{"n_kv_head": 1, "activation": "swiglu", "norm_place": "pre", "qk_norm": false, "init_std_up": 0.0164, "init_std_down": 0.00253, "lr_mult_down": 1.5, "grad_clip": 1.0, "schedule": "wsd", "decay_shape": "linear", "batch_tokens": [65536, 131072, 262144], "doc_mask": true, "steps": 4783}
Each number is 50 + 12 x the weight over its row's rms, rounded and kept within 0 to 99. Layers, rows and columns count from 0. The size before them is the row's rms in percent of the matrix's.

# layer 2 attention query, 704x704, rms 0.0202, rows 412-491, columns 88-175
095:48 73 53 53 83 69 53 41 41 62 51 72 61 10 64 44 54 32 56 42 61 42 38 41 72 47 37 59 42 40 61 51 52 49 30 34 41 29 78 45 39 54 36 62 21 29 78 41 62 51 43 59 54 53 59 36 53 68 52 53 70 66 42 34 70 29 46 43 45 41 61 49 55 43 61 49 44 45 45 26 65 43 44 32 62 39 59 54
095:46 58 47 35 74 51 31 59 66 52 49 37 38 49 47 63 55 46 73 62 48 38 42 55 38 63 65 77 53 46 54 54 45 39 38 47 57 47 50 64 57 49 53 48 53 57 54 30 27 43 49 58 58 50 59 47 54 52 39 73 33 51 45 55 37 49 35 58 63 29 34 46 33 51 52 41 50 55 43 60 45 62 63 61 21 38 52 50
091:70 38 46 46 32 41 55 53 73 60 49 71 28 52 42 54 38 52 51 78 56 52 63 53 51 59 50 47 68 62 38 67 61 70 50 43 57 51 67 50 55 51 52 47 42 60 52 51 43 45 54 55 47 38 37 41 65 53 53 55 48 44 59 27 45 55 57 55 57 68 35 48 63 57 49 45 39 35 42 32 34 40 55 39 57 46 56 57
100:51 55 51 49 35 34 61 64 53 69 34 43 33 72 63 44 34 60 57 68 57 54 49 47 51 44 55 82 37 62 30 50 39 34 33 54 57 42 43 38 51 71 52 37 54 46 57 44 49 52 55 55 42 66 55 59 43 41 44 47 49 58 52 57 56 46 40 45 52 48 45 72 44 49 65 53 48 31 29 31 45 49 72 50 41 56 32 57
069:51 50 57 56 43 67 25 56 51 61 53 53 45 57 53 53 53 53 56 62 59 62 59 40 42 60 53 51 53 41 34 50 35 50 38 44 55 30 37 41 29 58 64 49 36 47 47 45 22 51 45 33 51 37 46 54 64 44 60 52 55 66 64 55 66 70 39 54 44 36 64 56 39 56 43 69 62 49 49 57 57 72 45 40 43 42 56 65
087:47 56 61 50 32 65 41 56 50 41 37 55 54 49 46 46 32 51 54 46 48 45 51 35 43 48 50 40 35 44 64 60 61 24 44 67 57 61 34 56 34 61 49 57 59 21 58 50 53 51 53 45 48 64 65 36 51 62 29 49 39 35 64 59 54 59 61 28 68 55 55 35 42 41 62 44 45 50 42 60 40 41 46 51 44 49 41 52
086:54 49 43 79 38 47 49 68 55 47 36 46 43 50 48 35 49 47 59 60 49 58 81 39 31 53 29 54 50 39 43 55 80 41 58 50 65 60 57 47 54 48 56 54 57 52 60 50 58 53 50 42 71 66 31 43 49 30 48 63 48 70 64 52 36 42 50 44 49 47 57 46 32 60 51 57 40 32 47 53 62 60 42 47 50 45 43 40
095:35 63 42 41 49 43 37 67 63 53 25 46 25 48 61 36 53 45 52 46 57 47 42 30 50 53 48 58 60 36 44 63 52 58 55 51 64 48 68 47 56 40 69 23 55 50 52 73 28 38 62 44 39 64 36 27 44 79 54 54 56 44 60 43 53 64 61 42 49 32 63 54 36 64 55 56 40 45 62 44 59 54 56 56 78 46 35 55
093:43 57 44 54 52 48 67 40 35 58 20 47 54 60 56 42 46 21 53 57 41 57 65 67 39 55 55 58 47 47 48 41 62 62 53 50 61 33 37 60 54 52 59 52 37 58 42 61 54 57 41 47 53 60 56 59 36 55 62 55 48 73 54 26 33 49 57 48 52 51 60 74 64 74 33 65 36 16 42 63 56 54 49 45 68 57 54 53
114:55 48 57 65 67 56 69 40 34 44 56 53 36 54 38 51 39 57 29 42 53 62 28 47 55 54 40 65 50 48 38 40 58 63 38 64 42 62 40 53 54 65 58 38 72 51 31 64 62 44 59 92 35 46 46 59 47 61 31 37 49 54 55 25 53 50 43 80 38 58 32 41 45 58 42 44 66 61 44 54 44 58 50 49 51 34 48 36
110:60 62 48 39 48 45 65 43 39 44 40 74 37 45 28 56 63 38 56 49 46 60 71 44 24 47 69 38 70 40 68 50 53 58 60 32 39 52 48 52 42 53 40 43 53 47 47 64 60 57 69 48 66 33 35 42 51 66 48 62 58 56 48 47 37 46 48 64 25 53 61 50 40 35 33 63 57 36 41 58 69 51 62 50 38 51 65 40
117:56 60 60 46 48 50 49 59 66 49 49 68 34 61 64 37 44 42 74 60 39 42 58 45 49 56 26 58 65 49 48 61 41 36 43 48 64 58 39 39 59 43 41 50 38 70 38 33 30 42 48 64 36 49 38 54 51 36 57 71 48 38 56 74 56 61 48 65 44 53 67 65 66 39 56 66 64 36 42 51 44 37 48 49 63 49 37 51
100:40 31 51 86 57 46 16 45 65 50 41 69 67 34 57 45 43 20 46 67 49 53 50 66 60 64 36 36 68 50 43 45 47 41 36 33 46 47 48 59 56 57 55 55 46 82 46 60 43 58 49 49 38 44 46 52 52 42 44 69 50 59 61 66 53 34 34 30 25 60 53 26 56 58 31 51 63 38 42 36 46 44 45 61 50 61 50 45
104:51 54 64 50 42 34 53 64 52 36 37 65 48 70 47 48 54 31 54 46 47 52 53 45 52 24 74 63 49 50 38 50 46 33 30 62 31 47 37 56 62 45 44 37 59 57 38 44 67 46 53 46 50 64 55 51 59 35 42 63 57 42 72 49 57 63 43 64 60 53 61 52 52 42 45 59 63 42 34 46 41 25 52 51 65 58 45 32
092:53 50 53 53 40 50 51 71 59 27 77 49 54 64 39 57 26 51 41 64 20 50 59 52 58 49 50 65 73 60 35 40 53 58 56 39 56 44 62 40 44 63 46 64 68 38 33 42 60 44 66 52 36 46 67 60 65 44 42 33 76 56 47 40 46 50 32 45 51 31 51 62 48 66 69 34 48 72 62 46 33 46 49 26 50 42 76 57
108:26 71 49 62 66 63 50 65 26 74 46 69 48 51 61 47 46 74 46 27 59 54 36 40 60 44 28 25 38 41 45 48 45 54 51 43 33 59 44 54 68 45 30 61 58 58 38 24 54 40 69 55 35 43 36 38 28 42 63 30 39 36 51 53 44 34 66 55 52 66 55 46 75 43 58 68 69 44 51 37 34 50 60 54 61 50 68 37
103:49 56 52 58 72 40 67 73 41 68 32 70 32 62 36 65 28 37 52 53 73 50 65 56 39 27 32 54 49 45 37 56 31 46 48 50 71 57 31 42 72 63 44 57 43 41 50 43 60 51 35 64 52 58 46 57 24 46 57 44 30 49 73 48 60 50 39 57 78 44 57 43 58 51 57 46 68 52 60 55 48 62 64 73 60 53 66 53
101:36 38 41 58 53 58 55 64 46 54 37 29 54 54 46 57 33 63 55 58 56 35 68 41 57 56 59 51 47 74 33 54 44 61 37 42 42 70 44 56 41 49 71 54 30 51 55 59 33 52 56 60 33 52 37 60 41 63 51 38 62 54 49 69 81 51 41 68 51 42 31 55 52 37 44 52 44 39 41 62 34 40 64 28 56 47 50 30
103:47 58 61 54 44 59 66 45 48 41 47 26 36 48 48 71 41 54 45 58 48 45 49 45 61 57 36 38 50 45 64 48 65 55 48 45 65 50 55 50 45 52 53 54 17 56 65 41 57 37 53 64 30 29 45 54 54 39 43 53 67 61 61 56 59 60 66 31 51 26 43 59 44 78 46 49 37 38 51 37 33 72 53 46 52 41 63 33
095:56 43 49 69 39 48 45 45 42 42 52 64 49 63 56 46 54 65 45 45 60 68 41 54 56 71 52 46 44 54 46 38 49 47 60 45 67 33 49 54 54 41 64 34 46 38 48 44 63 37 48 64 41 48 53 41 45 45 50 56 51 47 52 43 49 43 39 40 63 33 50 61 55 52 43 53 60 45 39 52 40 61 67 66 55 42 51 79
099:46 56 53 57 32 45 49 41 41 17 72 20 57 76 40 39 52 62 66 63 43 49 43 54 79 52 74 52 31 43 45 40 38 38 56 46 25 46 58 38 58 22 45 50 53 60 53 67 54 66 81 74 44 55 41 47 70 38 33 59 50 51 70 68 60 51 60 20 45 71 43 59 51 45 51 39 49 65 46 57 55 58 52 48 57 39 36 41
091:49 52 56 56 46 48 62 69 49 64 54 51 51 56 50 62 59 31 48 49 48 55 57 59 49 56 49 64 65 44 52 68 55 50 46 48 37 56 69 53 46 50 49 46 61 69 50 78 55 37 60 36 53 61 52 56 59 64 40 74 57 53 91 61 39 50 57 54 48 34 30 46 51 68 53 58 52 74 57 47 41 44 41 47 45 53 36 36
096:62 48 55 24 65 58 42 47 54 30 37 41 35 46 57 83 61 38 60 48 54 51 29 39 59 49 47 60 57 22 37 61 64 68 49 61 50 37 48 38 39 38 56 57 51 37 44 39 41 36 67 77 41 24 43 48 71 28 52 52 49 32 24 52 45 61 71 36 50 57 48 58 64 53 47 54 34 55 46 43 53 52 46 43 41 49 38 44
093:39 61 43 41 39 60 57 53 42 77 46 59 36 72 63 30 33 47 48 58 51 47 32 45 55 50 52 64 54 49 50 77 41 50 72 65 30 51 28 53 80 44 63 67 35 49 62 59 57 42 60 48 58 53 38 40 54 55 72 49 53 69 63 39 64 39 46 63 65 47 48 67 43 30 64 43 49 36 35 59 37 41 36 48 57 57 52 53
094:71 37 43 53 43 46 43 47 64 64 46 40 41 39 49 73 61 60 38 48 54 59 53 52 52 42 68 53 39 48 36 53 55 51 43 67 53 66 47 56 55 40 42 59 57 45 49 20 43 50 47 35 59 36 31 42 44 39 42 53 42 27 57 39 41 51 68 29 46 84 60 38 51 28 58 61 48 60 59 55 46 48 44 46 56 49 37 40
097:48 33 39 51 64 60 26 51 49 49 58 47 62 42 41 52 26 49 57 65 37 52 57 35 71 58 36 33 46 63 67 28 40 60 43 42 46 38 33 50 57 64 42 43 33 39 49 58 58 73 44 73 47 58 52 62 52 75 67 49 44 54 65 26 47 76 37 70 38 72 39 45 45 60 47 53 63 74 32 54 60 54 79 36 55 90 60 47
098:57 52 58 58 51 49 61 64 33 59 48 50 53 42 55 38 43 56 33 62 31 37 56 63 41 38 55 60 48 45 70 54 46 31 36 62 46 63 30 56 39 17 60 46 35 53 58 57 46 50 46 59 58 49 53 53 31 51 62 63 58 46 55 29 53 33 37 47 39 50 62 31 77 46 62 50 77 43 57 53 49 21 59 46 43 33 61 52
091:59 57 46 75 44 56 35 56 55 27 40 45 49 27 71 63 41 49 61 65 52 55 42 45 46 49 50 69 49 37 42 58 64 49 31 51 62 35 60 50 45 52 53 37 24 73 29 45 57 52 68 49 67 35 62 41 40 48 50 65 36 64 61 78 68 38 38 28 45 63 74 45 46 43 63 42 31 52 50 53 40 61 47 59 54 41 49 50
098:33 47 56 57 55 51 39 64 51 50 42 47 52 72 74 54 43 36 67 35 34 60 56 59 49 38 37 46 33 67 25 45 45 56 39 37 69 49 35 61 48 52 39 33 12 51 64 51 49 33 57 70 36 45 53 52 57 30 56 45 62 61 69 63 69 59 62 67 32 56 48 40 61 40 59 51 51 57 35 49 42 75 55 34 63 57 48 66
089:45 37 35 68 40 47 44 50 61 41 59 42 43 31 36 44 61 41 65 44 43 53 61 50 57 42 61 47 61 58 50 70 58 57 43 34 49 47 64 66 57 63 54 61 50 37 42 16 28 51 52 83 45 36 51 60 40 50 52 71 57 50 64 53 38 42 39 50 43 52 56 54 63 45 58 34 48 39 48 55 62 57 51 34 37 63 60 59
096:43 60 30 47 59 37 65 58 47 46 34 40 45 32 42 21 73 36 59 35 70 50 58 62 23 61 41 42 49 59 30 44 57 76 30 44 53 45 62 36 64 46 40 36 65 69 40 49 51 54 62 38 43 59 30 54 33 52 32 50 43 51 51 43 47 44 45 25 55 42 73 51 37 49 42 52 41 46 52 43 52 73 60 47 67 55 59 52
099:38 25 43 49 34 33 47 57 63 57 55 38 65 46 50 49 49 59 41 49 45 65 59 32 41 42 44 43 51 54 51 28 59 64 44 47 61 54 46 42 53 50 61 30 35 55 45 63 56 47 77 36 59 46 54 59 55 40 49 50 51 64 52 52 60 42 52 52 35 40 66 38 44 47 31 32 56 37 38 51 49 59 55 45 58 52 37 40
095:53 26 68 35 55 60 53 55 53 50 58 56 60 40 66 33 37 55 48 48 34 64 34 35 57 39 30 49 41 38 57 46 56 78 46 41 68 35 53 49 57 26 49 52 67 64 30 40 55 67 42 36 58 53 51 38 47 48 51 40 49 54 38 55 59 22 36 46 42 54 73 43 74 50 41 64 51 68 67 51 59 42 55 57 54 41 56 67
100:54 51 45 61 49 53 51 59 54 53 56 22 51 56 57 59 56 55 54 59 52 40 55 64 50 55 58 59 68 40 47 56 41 29 44 59 26 69 35 49 34 53 50 46 26 60 50 18 50 72 16 62 51 38 60 48 52 46 46 30 48 59 44 63 48 51 29 54 47 59 26 62 55 49 57 44 46 45 58 54 57 54 56 62 56 53 50 51
093:45 49 61 47 39 47 41 38 29 20 49 83 52 61 71 50 68 63 59 41 34 60 61 45 44 57 59 52 49 27 53 63 55 50 49 38 40 52 38 66 48 45 48 47 77 42 45 38 39 51 32 36 64 47 70 51 31 48 67 62 58 38 51 58 49 15 44 58 39 72 71 65 39 39 50 55 56 32 40 50 45 55 54 60 60 60 74 45
094:51 36 58 46 65 49 59 62 32 64 35 60 59 56 35 32 34 30 44 46 54 40 50 64 43 46 47 40 62 51 46 40 58 58 61 73 66 43 22 69 66 54 62 47 42 46 43 32 41 44 65 49 47 53 42 54 56 55 37 48 53 45 31 39 35 29 64 69 38 69 65 41 58 60 46 43 74 41 54 59 43 72 64 31 54 42 37 52
086:49 32 72 44 42 43 71 61 74 41 36 58 57 54 41 61 42 53 44 33 62 59 43 50 44 41 49 55 48 47 40 63 53 32 47 71 28 45 38 47 64 54 53 45 41 47 33 58 35 60 43 48 45 53 59 42 42 48 54 35 51 49 60 32 41 33 53 58 64 57 45 44 28 48 66 45 51 45 58 59 47 47 68 62 44 44 48 33
090:36 69 33 32 57 42 33 48 30 66 55 38 47 54 48 57 39 34 32 49 33 52 52 61 62 60 53 45 41 34 59 42 34 67 31 22 55 61 44 60 32 57 65 51 56 42 51 62 71 45 52 71 60 54 52 52 59 62 36 65 50 58 41 74 69 80 46 65 50 33 77 57 69 47 39 60 81 78 51 63 49 56 48 45 55 59 44 45
081:45 53 56 41 42 33 65 39 68 56 51 39 47 42 61 46 44 32 56 36 54 66 41 40 37 42 46 56 41 35 68 35 53 36 54 55 53 59 81 53 52 51 43 67 35 36 55 59 65 42 44 35 41 53 60 59 53 40 52 41 38 41 55 52 45 27 51 58 61 53 35 46 32 66 58 53 52 52 42 56 53 52 38 50 48 31 38 73
099:42 46 50 55 44 47 48 47 47 53 27 43 60 49 62 35 50 40 50 55 61 56 54 52 44 47 46 35 53 48 46 61 29 45 29 77 49 65 65 57 46 50 60 67 32 68 63 69 51 67 55 49 40 76 52 61 45 56 59 34 36 51 58 32 56 52 44 55 56 62 53 66 55 56 35 58 32 23 34 61 51 46 46 64 69 33 32 51
083:61 39 62 44 36 40 67 58 64 44 44 44 50 47 46 56 36 56 50 56 39 46 35 60 52 33 65 55 49 49 68 75 60 34 59 41 32 55 46 72 43 33 05 59 50 80 51 43 45 63 34 49 30 48 47 38 49 37 45 48 48 33 64 41 38 27 55 50 38 48 32 63 43 46 46 43 49 45 59 72 48 56 52 61 43 34 50 43
095:41 53 53 66 51 57 53 59 42 55 48 64 30 45 37 67 59 45 42 54 41 41 45 46 56 58 40 79 53 49 65 60 52 54 58 49 44 59 76 54 59 60 62 44 54 54 46 20 54 36 23 54 34 56 42 47 46 46 40 52 53 57 72 59 56 43 39 48 51 77 39 40 21 50 61 69 44 20 53 40 35 59 60 59 43 42 44 41
092:49 53 46 42 46 63 31 52 44 61 54 55 49 29 52 47 37 36 65 56 55 63 66 52 43 69 54 60 42 63 69 39 43 33 44 52 66 43 61 54 68 25 56 53 21 40 57 76 53 47 53 41 63 39 42 53 50 60 58 47 52 36 46 47 45 43 39 32 41 52 46 52 46 45 54 38 37 65 58 46 50 48 31 45 50 53 74 61
088:57 43 48 32 36 48 59 45 44 34 55 39 49 48 49 61 49 61 61 36 52 38 43 54 48 72 52 43 64 42 50 21 61 28 26 31 52 66 28 23 40 52 41 42 66 51 49 52 41 46 45 45 70 52 66 33 38 61 57 38 62 43 66 29 28 54 51 39 45 39 42 39 41 18 42 31 53 31 41 36 58 39 67 36 52 36 52 12
090:51 44 51 61 44 45 40 41 49 49 58 56 40 67 42 51 68 34 42 39 56 38 37 54 51 50 56 47 46 52 56 76 72 42 52 41 49 54 61 50 31 41 39 51 63 53 60 59 64 50 63 42 40 45 51 44 48 54 55 41 41 60 41 53 69 49 24 44 52 61 49 43 21 29 66 47 47 62 59 42 51 65 53 50 49 47 42 33
098:50 37 59 43 41 51 80 47 66 62 53 46 49 62 47 47 38 56 52 49 51 50 59 59 43 42 64 63 36 47 67 60 34 36 45 49 69 44 61 55 50 44 48 58 43 81 51 27 28 55 46 33 61 56 41 48 40 32 53 44 51 65 69 75 53 30 32 65 41 73 45 67 30 79 47 34 41 51 50 44 40 18 88 57 64 47 40 48
085:52 52 59 32 71 71 25 43 44 33 42 44 48 75 64 49 45 42 43 45 63 41 35 61 46 56 57 44 39 47 31 59 63 50 40 53 54 71 39 56 35 48 57 34 52 50 52 53 32 63 44 21 52 50 44 60 64 60 39 48 29 52 79 46 58 49 43 68 56 63 36 30 41 77 60 57 62 33 36 56 59 56 56 54 42 27 59 28
106:53 59 51 30 68 45 50 43 57 50 52 51 32 31 53 52 72 46 54 40 80 53 49 70 57 48 29 46 50 59 49 42 56 41 61 66 35 38 64 39 52 62 50 51 35 59 45 65 47 57 53 69 40 39 61 69 54 49 50 56 61 44 30 33 41 36 70 48 65 31 57 64 34 37 70 37 44 27 69 32 43 43 34 30 51 52 51 59
094:66 67 35 48 62 51 71 32 45 49 31 46 50 33 63 55 53 58 48 45 49 56 55 61 45 61 68 46 55 44 47 43 47 47 78 42 48 53 49 40 44 71 48 39 41 27 44 46 61 61 34 55 39 47 51 60 44 40 42 42 47 52 39 56 64 41 50 80 34 50 43 74 62 45 60 65 66 53 38 67 47 41 61 54 50 49 31 47
101:51 35 32 36 52 47 38 63 67 60 50 59 35 57 49 40 34 52 64 39 54 39 41 47 68 63 32 55 34 41 50 37 52 55 58 47 30 62 51 53 52 46 53 31 39 45 48 82 55 37 78 43 56 19 59 62 53 64 56 54 53 48 45 64 57 48 66 47 44 32 42 74 70 42 34 38 62 82 43 62 52 55 64 38 69 67 64 61
093:38 36 46 62 50 53 69 48 61 53 42 54 45 39 50 44 64 55 32 58 69 50 47 68 52 49 43 55 31 44 51 54 54 45 58 47 50 52 57 69 80 67 38 52 30 56 53 67 55 64 49 37 46 72 37 41 53 45 56 34 63 74 47 65 71 32 39 55 48 39 23 54 59 62 50 44 53 51 43 41 53 53 54 54 74 32 68 62
096:56 54 40 54 45 35 57 40 53 39 46 56 42 48 58 49 73 44 45 33 46 63 47 61 50 56 64 39 40 33 77 49 49 41 55 21 56 33 27 41 43 44 46 62 46 39 32 60 38 48 34 54 61 39 44 47 59 45 58 16 29 48 55 37 56 61 53 61 41 52 39 22 21 48 55 69 51 35 47 52 49 49 28 40 69 50 56 68
089:58 42 32 49 49 32 45 40 27 61 62 57 59 45 27 58 46 40 50 36 45 52 58 19 34 78 60 36 50 68 49 49 64 48 54 39 67 43 60 56 46 64 47 38 64 79 62 60 54 48 63 34 58 50 49 55 39 57 73 41 39 48 56 37 46 50 39 52 36 57 52 38 49 49 57 55 65 62 51 57 53 54 52 58 51 45 49 61
098:45 37 40 59 37 59 60 49 47 40 64 75 53 77 48 28 46 47 52 47 61 74 54 39 33 35 47 37 45 51 73 72 51 32 56 44 73 67 47 34 62 51 46 45 43 51 41 36 55 38 46 35 46 47 51 55 53 29 49 32 37 26 50 50 44 44 50 47 49 37 58 46 48 41 50 60 53 57 32 49 57 55 49 48 29 38 45 43
095:43 70 46 51 51 52 47 23 58 86 41 70 48 63 62 56 34 54 52 56 26 56 38 39 49 60 59 44 53 54 46 51 48 52 33 35 55 58 51 66 48 59 50 31 67 45 44 45 43 65 43 46 64 59 69 63 49 56 65 37 56 61 43 61 38 65 41 32 52 61 56 18 43 34 47 71 43 46 51 60 62 53 57 39 39 57 44 38
090:53 40 40 68 45 59 56 53 42 65 51 34 41 42 38 42 58 48 40 59 77 58 58 39 60 46 47 31 38 54 41 68 53 52 46 50 52 60 40 38 39 68 46 40 33 55 43 72 56 50 38 61 64 53 46 39 51 50 63 51 64 45 75 67 49 66 40 60 62 47 56 66 50 52 50 58 41 53 21 44 46 58 42 50 63 49 72 46
095:32 39 51 62 51 41 61 52 57 52 82 52 56 48 43 44 46 52 37 50 56 45 60 54 67 47 37 42 52 65 42 55 53 40 40 56 54 49 44 61 67 40 23 60 64 48 49 72 44 33 45 42 53 52 63 36 41 36 64 38 45 48 53 48 47 53 49 37 20 50 50 34 61 56 52 36 57 41 51 44 34 61 73 50 37 39 60 56
096:51 49 20 63 52 43 56 62 40 48 71 62 32 48 48 27 32 48 52 46 50 31 30 74 46 30 38 56 53 54 59 70 45 39 47 53 36 58 61 59 66 57 52 53 46 44 38 41 35 60 60 63 39 31 62 49 40 50 63 51 57 55 42 34 24 29 30 65 48 54 58 59 49 56 78 42 64 71 68 36 60 60 50 48 54 39 47 55
098:40 34 52 53 62 60 53 40 44 42 50 60 55 28 43 51 46 57 31 28 35 20 51 72 38 55 45 64 45 28 67 65 61 42 32 55 47 50 57 33 47 39 35 63 46 71 48 25 57 68 71 38 59 56 34 53 40 69 37 48 49 37 73 47 50 50 55 63 50 40 66 56 45 73 30 55 62 50 58 67 43 64 39 45 54 48 52 48
100:41 28 67 52 33 60 43 37 48 49 46 49 40 63 48 64 18 54 43 61 47 55 56 62 59 43 57 61 42 36 63 81 62 48 46 45 60 54 46 48 69 53 45 53 51 60 12 46 51 32 55 61 48 37 44 52 57 57 34 37 51 45 67 60 62 56 54 40 56 70 63 21 40 50 49 68 50 49 42 62 56 30 57 60 47 60 50 50
094:64 41 25 27 60 57 53 58 42 62 47 58 51 59 59 55 75 61 49 54 44 61 49 60 35 67 49 54 55 42 39 44 43 47 27 60 38 54 26 63 44 43 46 33 44 35 46 43 29 42 51 49 43 69 62 43 53 49 54 80 68 36 59 40 41 40 44 52 51 40 46 52 45 63 41 56 32 24 45 36 67 55 54 60 33 42 40 51
095:54 56 35 53 69 38 37 57 65 50 38 63 63 50 17 28 23 62 46 33 66 40 36 60 40 62 47 37 64 62 57 50 73 36 51 65 52 57 53 51 62 70 51 41 53 49 60 21 37 53 75 40 32 51 49 66 43 45 47 59 47 59 55 53 44 41 52 64 62 44 43 61 37 27 51 61 60 53 37 60 49 55 59 62 44 70 53 59
096:63 54 45 31 59 60 47 49 41 49 50 50 53 60 51 46 54 51 59 32 41 49 41 73 70 60 44 55 37 35 49 37 70 51 26 47 34 57 46 55 58 43 33 49 59 76 51 52 45 53 70 52 36 35 49 58 54 36 42 41 42 37 47 54 67 34 58 59 37 50 39 42 27 42 56 19 65 76 53 63 49 50 39 48 35 47 49 54
095:59 50 56 46 47 25 63 51 58 50 45 49 59 67 45 49 44 47 61 36 47 40 42 40 63 52 46 47 20 59 44 45 53 37 53 64 61 63 53 39 50 49 45 37 77 69 58 24 43 43 58 39 55 65 41 66 55 47 57 43 47 46 60 53 64 21 53 70 44 35 67 58 48 33 45 60 60 32 56 41 55 78 72 40 70 25 45 52
092:59 71 51 40 58 57 46 23 69 50 47 64 48 58 29 23 59 33 62 40 29 52 50 43 40 50 66 67 59 32 68 51 37 43 54 44 45 27 63 50 48 28 47 46 51 65 55 58 61 56 34 42 35 41 41 31 26 66 46 70 46 54 36 46 68 65 39 62 69 50 29 52 64 45 46 58 38 43 52 45 42 55 44 59 39 39 34 41
096:58 51 50 35 43 38 59 31 50 29 62 36 45 73 60 53 61 62 48 30 54 49 31 60 63 37 45 56 28 47 70 45 60 50 54 60 38 61 62 42 43 54 61 68 38 63 54 55 49 34 62 49 66 37 52 36 44 38 49 22 25 48 50 54 55 73 58 37 42 62 29 52 32 48 46 31 33 72 34 54 56 42 57 37 39 56 34 52
099:61 53 52 45 32 59 48 48 64 58 59 76 41 57 57 25 38 52 54 51 40 50 65 44 43 51 74 66 76 63 58 61 43 57 73 22 54 57 34 52 54 46 34 73 48 56 43 36 55 69 68 49 48 50 41 36 29 48 43 65 66 24 34 66 32 55 55 22 29 82 42 50 53 55 54 35 49 52 59 59 46 51 25 53 45 53 59 28
094:61 58 50 41 20 50 57 29 60 63 49 43 28 50 70 55 74 59 53 59 45 42 60 61 42 47 62 57 56 45 38 66 42 30 42 33 63 50 48 52 25 41 41 54 35 52 62 36 67 64 53 44 44 54 37 50 58 57 50 64 37 55 66 61 66 37 56 43 57 90 72 51 24 81 36 70 51 56 57 58 46 66 37 48 55 64 61 52
077:57 66 69 33 67 63 58 55 47 73 50 62 50 69 28 54 31 48 35 49 49 33 50 73 40 56 62 58 54 59 37 44 59 75 43 37 43 64 34 44 50 68 58 37 46 60 40 44 56 60 59 67 48 53 58 52 49 54 51 55 43 46 32 71 66 52 55 65 54 56 81 56 74 56 52 63 78 63 56 52 53 60 67 51 33 56 69 52
084:36 51 49 41 19 49 33 50 30 36 48 31 48 57 41 53 70 59 41 53 44 55 42 46 54 41 48 56 54 48 58 43 53 41 46 46 45 40 47 59 40 40 60 62 63 41 59 47 41 49 53 26 34 63 54 33 51 48 52 76 57 69 71 47 48 75 44 56 47 47 28 55 51 40 38 42 45 32 55 62 44 36 27 42 63 44 40 59
081:40 53 73 28 80 47 70 53 56 45 38 44 58 44 32 42 31 49 41 43 31 57 29 55 50 54 46 59 53 51 51 51 25 49 46 37 33 62 57 61 34 51 57 66 47 58 49 50 42 60 31 58 36 66 61 59 60 78 42 58 72 53 38 45 69 63 63 73 52 61 62 54 57 51 61 54 66 51 53 49 60 43 48 68 35 22 63 60
095:49 59 40 45 41 35 43 60 46 39 53 28 45 63 48 77 40 49 53 46 45 47 51 61 69 44 40 30 55 49 56 60 37 53 30 50 70 46 43 53 59 45 32 21 62 34 72 58 28 54 48 48 68 63 47 54 35 49 55 51 37 56 48 36 49 35 65 35 55 37 74 58 53 43 53 58 62 55 60 45 37 56 71 50 33 43 54 36
087:52 46 48 62 49 42 59 52 43 46 64 65 54 36 31 74 48 57 40 37 52 50 56 65 25 54 47 44 39 58 66 70 29 48 43 62 43 42 52 45 52 54 52 52 48 48 53 44 42 44 30 37 40 55 53 68 40 60 45 61 52 59 28 54 57 26 53 59 59 44 54 56 21 68 49 48 44 40 31 32 53 49 52 55 44 37 68 57
086:48 52 36 77 51 55 48 38 37 23 45 77 42 38 32 63 47 29 36 48 50 45 73 69 51 47 53 48 52 53 47 76 24 53 77 81 49 51 54 57 46 50 58 29 65 27 53 47 56 31 43 63 39 65 51 53 40 60 60 18 57 52 53 47 46 37 60 48 38 56 35 48 48 57 62 58 50 52 57 44 46 47 53 57 57 60 54 52
092:58 43 66 38 71 59 68 53 37 50 52 44 56 64 66 57 49 48 46 44 46 38 39 53 50 49 66 37 44 46 51 57 53 43 49 40 37 53 55 57 37 39 28 63 37 55 52 64 56 53 60 32 59 70 42 67 58 43 41 47 44 39 48 61 52 45 40 66 69 60 61 57 35 57 45 52 48 47 35 52 58 51 43 45 56 54 59 48
087:31 74 61 54 37 51 25 49 34 47 43 46 33 47 49 37 60 55 51 54 34 52 72 57 44 38 53 61 72 52 52 41 36 59 54 43 50 68 50 50 56 50 50 49 58 53 30 64 72 47 47 40 49 44 50 58 52 63 46 67 55 54 74 40 38 31 36 48 56 66 52 53 37 58 57 51 53 55 42 60 44 46 42 55 56 70 50 43
096:37 38 49 66 44 74 48 62 66 52 54 61 56 47 19 47 41 71 47 46 40 59 51 29 46 64 43 41 65 43 47 50 55 56 38 35 54 60 59 75 64 53 37 56 74 53 76 45 34 41 40 45 22 61 73 50 40 61 49 45 65 24 31 25 33 37 51 28 40 51 50 64 34 34 69 45 39 58 38 44 64 51 58 61 45 36 67 36
091:51 62 56 39 52 59 57 50 57 51 50 68 48 60 53 35 50 59 65 51 50 32 30 79 54 34 42 46 37 60 48 61 52 48 37 44 50 52 48 63 44 68 77 44 60 31 49 53 49 48 48 32 49 19 56 59 63 49 54 58 68 59 61 59 60 63 51 42 49 53 67 32 58 63 67 51 47 67 60 30 71 72 51 57 51 44 58 58
090:48 56 70 61 55 56 41 32 57 58 45 33 49 36 40 28 74 44 61 51 38 75 35 39 78 51 38 57 51 53 41 20 66 63 35 61 12 68 45 57 49 65 63 41 70 47 61 48 70 69 61 59 55 66 54 52 46 50 45 78 41 58 60 49 40 40 53 18 38 79 44 37 61 44 63 51 35 59 51 64 57 64 41 42 24 65 36 55
093:47 67 49 37 60 45 40 40 52 31 33 59 54 41 51 54 64 46 39 55 55 45 57 68 58 59 54 47 42 47 50 70 62 35 84 53 42 41 52 68 54 68 53 40 47 59 41 54 39 25 46 46 44 31 43 73 52 61 60 57 37 47 35 49 61 53 50 78 39 66 32 51 44 70 66 50 61 85 49 38 54 65 53 44 46 76 64 45